{
  "n_layer": 14,
  "d_model": 64,
  "n_head": 2,
  "n_kv_head": 2,
  "head_dim": 32,
  "d_mlp": 256,
  "vocab_size": 8192,
  "activation": "relu",
  "norm": "layernorm",
  "norm_place": "pre",
  "norm_eps": 1e-05,
  "positions": "learned",
  "qk_norm": false,
  "attn_scale": 0.177,
  "bias": "all",
  "tie_embeddings": true,
  "parallel_block": false,
  "init": "trunc",
  "init_std_qkv": 0.0625,
  "init_std_o": 0.0118,
  "init_std_up": 0.0625,
  "init_std_down": 0.0118,
  "optimizer": "muon_variant",
  "lr": 0.0118,
  "lr_mult_qkv": 0.7,
  "beta1": 0.93,
  "lr_head": 0.0123,
  "grad_clip": 1.0,
  "warmup_steps": 200,
  "schedule": "cos",
  "final_lr_fraction": 0.0,
  "batch_tokens": 32768,
  "seq_len": 1024,
  "doc_mask": true,
  "train_tokens": 145900000,
  "steps": 4453,
  "dataset": "wikipedia_en"
}
Each number is 500 + 40 x the weight over its row's rms, rounded and kept within 0 to 999. Layers, rows and columns count from 0. Numbers have three digits each. The size before them is the row's rms in percent of the matrix's.

# layer 6 MLP down, 64x256, rms 0.0635, rows 0-63, columns 0-63
089:564417453525504490482467512439458543527494516628532510447553485516551496433502507538476513530483559482492498480526443463561450472484469528390522512524491587544464433555510499520546490508513537
093:565495560456507545468479521404458509515488556536540529525503459526458480505509483511468477513512517462493533595510482543506542443464528534393427439518465578540519486569527489524550533516439524
112:524464444548522517525540504482518464529492529585482506477454440463504459497548508460468509442471511452539516490503496463489442501496471570524524478474517429476524426510489530438435497481539491
099:552524524494508495503484493612495517546487583477510518488505468576474485522476506485605467500392581443532484466510493534530479512504496543478536475498453438521527438423537526465547380507497472
103:559477501499541546529455451401523478489498405544494478530458526487510479504451524510436512516492441481490455560448528501467486516541570602572495539507406591467472516565500519510477489526487460
101:456624506532509454490438457558505449490478576504518507527472475477540493471523535422492520496429462519491433501528441541508507500451555477480455475478469509522501513498519505530492564524512447
100:456486491496508514528481524449495559531502510580526479413484462590481524515550568473552495555539511524563480482491493443405484493509490535499476478478556540467472525484541477564523564455529463
107:512479497496507531505461492603499515500526476421484485496499490544430501468507544542536487474479672506522559515481569468520481504455494407491467604501408522526404548502484549487511489520521362
101:464477493475496490504508493521528484449485512444519508471484555498500499606549563488502499434522552454467403451471497455544535504443427473495535545487538471464436511508427510591487430524505519
097:486437479485522551511487504551464514539495467536503533502479417510481506558496450510512494537552522486526475482403543495439560495506500496485487282522575489463483482469510529478484474501522423
099:502459501495458461492507471490517510512485468500498460512391510531511506467464424504460496490531556523490495483514527428501476471506560524467519453485487510490480454478482505454555511494488517
098:509528447482532523500530514426499482501514446547506518513470493452514492498483445503437526508490527506547602488475543523536525503510472575575456399529507501542460538464548456507520520522496510
102:519476511510526461505440523534527518518503466512601495482535443491513478469475465504521527498438564479565530489455396545548521511489434553608598441512491511525471471475515493495479450489499554
095:494470537514537498439526542453498490549515627478447487406468485499543538523537495540484527438488409525545485461580455551493489492504550466466543545573452447528528481507501476514554515519480542
097:537528536508566488486448534609492471483486540477499516509536494467475509528511526520550491482384447514509470496524501456482488530497464425614507580570544466508443532465455531484496556495460389
100:453565494403496506505443470468452477467526409454489504454459524514484478484503552458492428550472473498524452575516518552468503491484461476564493518507547486547490530500515498550492512456493530
095:525514535520555491473455456389537539453505510591525492454540552508562491500471495470454528485412437510473492479525512452492499514534487534467516513444435420491520474444542471499523496495534468
093:512490482555469501483549493524536515470507456481515463498570500506594480516466550471554529438447514480484529540475553463561484500501494510487518509550467464466556490546533473434555487475487486
104:469430457501389510490564508508493504551490491462482523535569462519541535466547453502464534511536576501492553545512497500447454489504501501450512474440523484531509434536515516492497500535489502
106:478536520504483470525508459493463535479509468410501537501516507504508520539540448496508460572521493481502473453479507425502489488514519525542509409566528510496527521539485467533557480500486498
100:418469497538528496497557526449491475441500488429552485499425508591461496497552459505497578517449466496443431495536489548459473532493528495441531596461514473499537474466497475474479536506532586
103:471517518467481512424515478474487499408534494511379472587438521550501470520502446465467520453519480492492458497529474518514465517511449498599488577428542523543516544571472451492521454490518519
086:506566479544477493512465507455523426480545600492428520456469525514508484552461606485539503432510419539491530453546508502473615524470458518464488382512535503524450502499473525498521486504472568
100:493480481542490542455435452407527521516532485513464486476591431520493523496523452541440446466512477527467534542502536488494489540518536541502509493485594521466540401468520498513459515463511530
109:447447493513528443473384535603483513441491510403552532567523462528482546528483484529477485528567520489519508478441574536476506501473516550361499480497511533445517538559540475502500549475478518
097:527466515530471504506491458456481518481496554416490527427564531484469476549432505501580519523454537456499508499485496504555492522506365433520521576517495480545535457505446501572474505477515547
108:476581453487443497473524479511492457545502424487489526567582475418457482512433427476453457521518538498550463495474584410506506443494480512433506483509467590490446492513531493516568463525485436
089:523495466565556483496493559534550532522547464461505557471433562366491506469483467542541513537517479483484542500473489549538542568508531532557528480535435518521560492524557513496532533495472536
088:497521540553529527517500506428491498501467479497491490512561556503467430533430557463480445545460521500467511533574390500491510491483482484486567515482517449492515482503455530584401481499563488
106:396492531423459501495482578428503423527521501471478505427520495512484490571517569506556489527529501471485490513492504499492521473496548444463487418465464553456459523539502494438514463471460485
099:499555530512509498473564490318482583509491513650462505438496461574574492455532525522479504445430465516478537521447486542391540513459447486524526484535412437453494529509482595461513529481530521
104:451507459507408517514456447578538469530517482442425492532485493437472519401451504418519501535494547503556528408522443496492530501503512545547466457463562538563523535521528522485549507503541502
094:512531528498493534526522557586493490489483498465421480477547540533476440475475457434474480503508408505475509526501440487562518535508490517587481410488442492479483574464466460523560502512493547
097:468522563489587469436486483499521560507497512569470488493454456535447505503468481506428495512505453518476547449492506460561505525469519504473549494572500439486538552610533481476510497492533514
097:485496463498572508477531547376531419408513462579551498558473542407429501481509570493506498518493490514388491530449554440488451487514483446541464499481548484518459492512495476560458490518499550
104:463500525469461496473382528617500532506522506414498484438522492512525515553502503439508507491519524483505556509497500495427456524532515491490446522490555524511525522507500505481524469461508457
113:499523525481486534471499507545512537488503487517493505558442531474498516532457472536501490463568504521567531493454447482544523459548471522473549561515575552509487555583465497492490490495501550
106:477503486511466453487541453597484462519499444354515540491544444459547501483517511501488509497442442506490370543516440441533597516501514503547502646486500395504515499504533508543463467506505492
111:511420490453487533498528520467552456505508504485453523505515534507449446507527515458523500398528436496469465491545444415534480493498445527537537556561507505517459491487444533546540478471464486
107:528547508443523528482491505446492526572497466570517484511495511474480495509489464526510507506453422479482476578515515548553517506536469538357524398505526468474504531485519515457453531484505453
096:485507531522445481501613493410508483485518452538504503510534506450546503541492580473534511449509446537538495469496595477457515477525480482474518554476525488518424440510427508476529485494463507
097:497539480541439484507575512448539498452510463523565496574549469472451528502488542519473490478469522444485499485447557472467432470521550498408458338491450523444541430449504472594444540504504528
093:559459469515580518487482491511471533477501528550440530446451489386520549479527500455547485520517530520542474551490500532530482472479478463583498460488447538540517565489447528366506545494512489
097:575455466518510483510354510495532426485499527498616524562486461518520494450542523459499504471375501476530548488489460575461487456517475518486434429496457464482518485445483522445479503504467470
106:527464504545548510490526538509496484538467520449536525451507494547556555505542504529566525537547521507407479488491517466481499496481476452583482494546470480508481554456524504470537485460496496
103:467564503561484492503550532474533470523471458490481529471526573485539520471443413522465583525468557507467461502492417502516487466487450405496429572488505545545478473492454543551519578530447501
099:490532554469474499522501555557528538577521527453408503479454507514610433455514428468554520506566595505502483536465488574489473517473504441513504484538520439479471471520489496509520452489490476
092:516551530479516479527545507494511562494498511466567571501482443513454466560551526498415496507451414458497494516519512611464495438525511524507516521455484448522495491495444426448460462549541490
104:490530525477521480496523493557535465515510613549613465553493476522494489457513527501537529445489574512528562509441588490451503582520457458494522435510424437472455456555477504527541556484508477
093:490426544517535493471529522479518507488480578638602520486460476469479485480442535529530507452565537488441540505466588516509481488509505526455565522504549455520542480483500384520451534491451499
091:532597476505490483511517519637474508477488390501459477434476448443551475621455472550504469480484483461550519532484473537423575541500552496537496545531426497512549471498474477412514557547499633
101:505433451536499485509571500524496506543498548634437468535393552511473532474482480464477486488505590515576502550511547432529466510550364491541455510465468537558460461458485497503505510509535445
104:475528486467474488527547466529513450495500502510473516475462482506512481546530474472480541494478466544504488448496466484465510505508554550494462480439542494503504531471478405519553468481451506
112:587551477480543531518516510515468464449527521573481504503490553505521511486491420559530427530566539531521531549470481429539548490481465537522527563490461502509486530464480532451444554517507462
099:507542556492560557501468540482444519530484583539534452486475536466503500578526491500451473510440571481560557517479443585550455501502475541506534492465476503536526430483551435551484512463474511
097:534563501479478500486467424426501502526492520516499501456544484543440508510548398537430476457518514592503408533502457420491494428523520457577529663481499507578500487521483486499473470477533515
104:546550550501493508533477479484544463489496511555520516554545455507486462468481494492624515458487522565528482557534494460507528476513553569480432585464484526515503555493569426488496565560455542
106:494409513509517539477521558506492509520508548529497478465481481542516456494475515535565495529516485470477465455499522499484502470479563541472492389519499503455560566517508450501476506521507478
103:521541499538527526531595479428561545578505500471451478483450489539539553461517511538527483563504432533546471473449463575503582482516492531518499528477455474468502511450539426483499528483517488
089:501431501484535509537517524520479502541507457378464526505618547546517523513486447504470450543482453555503511463446506494522515516491435469480517541518509494508496505537488473507448463476515459
099:483542485509548523480561521528504497443517520554477491508519583589469462537420507507496527500568536545490554486524524400462503520520457478480503532490485515465512384478487473487516540473542487
096:452485491472423472491540442530459474430511472554578502485421506526510546528493551519447580522536481496512419483570502633548556523502536434466455509527505504540485498487486532523490530503499519
092:559545489511529496515443462452523529455514416396494477520527512485534496432492564564488534540481529556491497559505524604508486506536537528421513522456478567530489523531529593549568489497449497
104:475494495447501506474579491478484520502477533520535577522526492415526501530511433490485505527458443433471536440489454507521453416428477491523573558506504482460469543532513493517458511469483548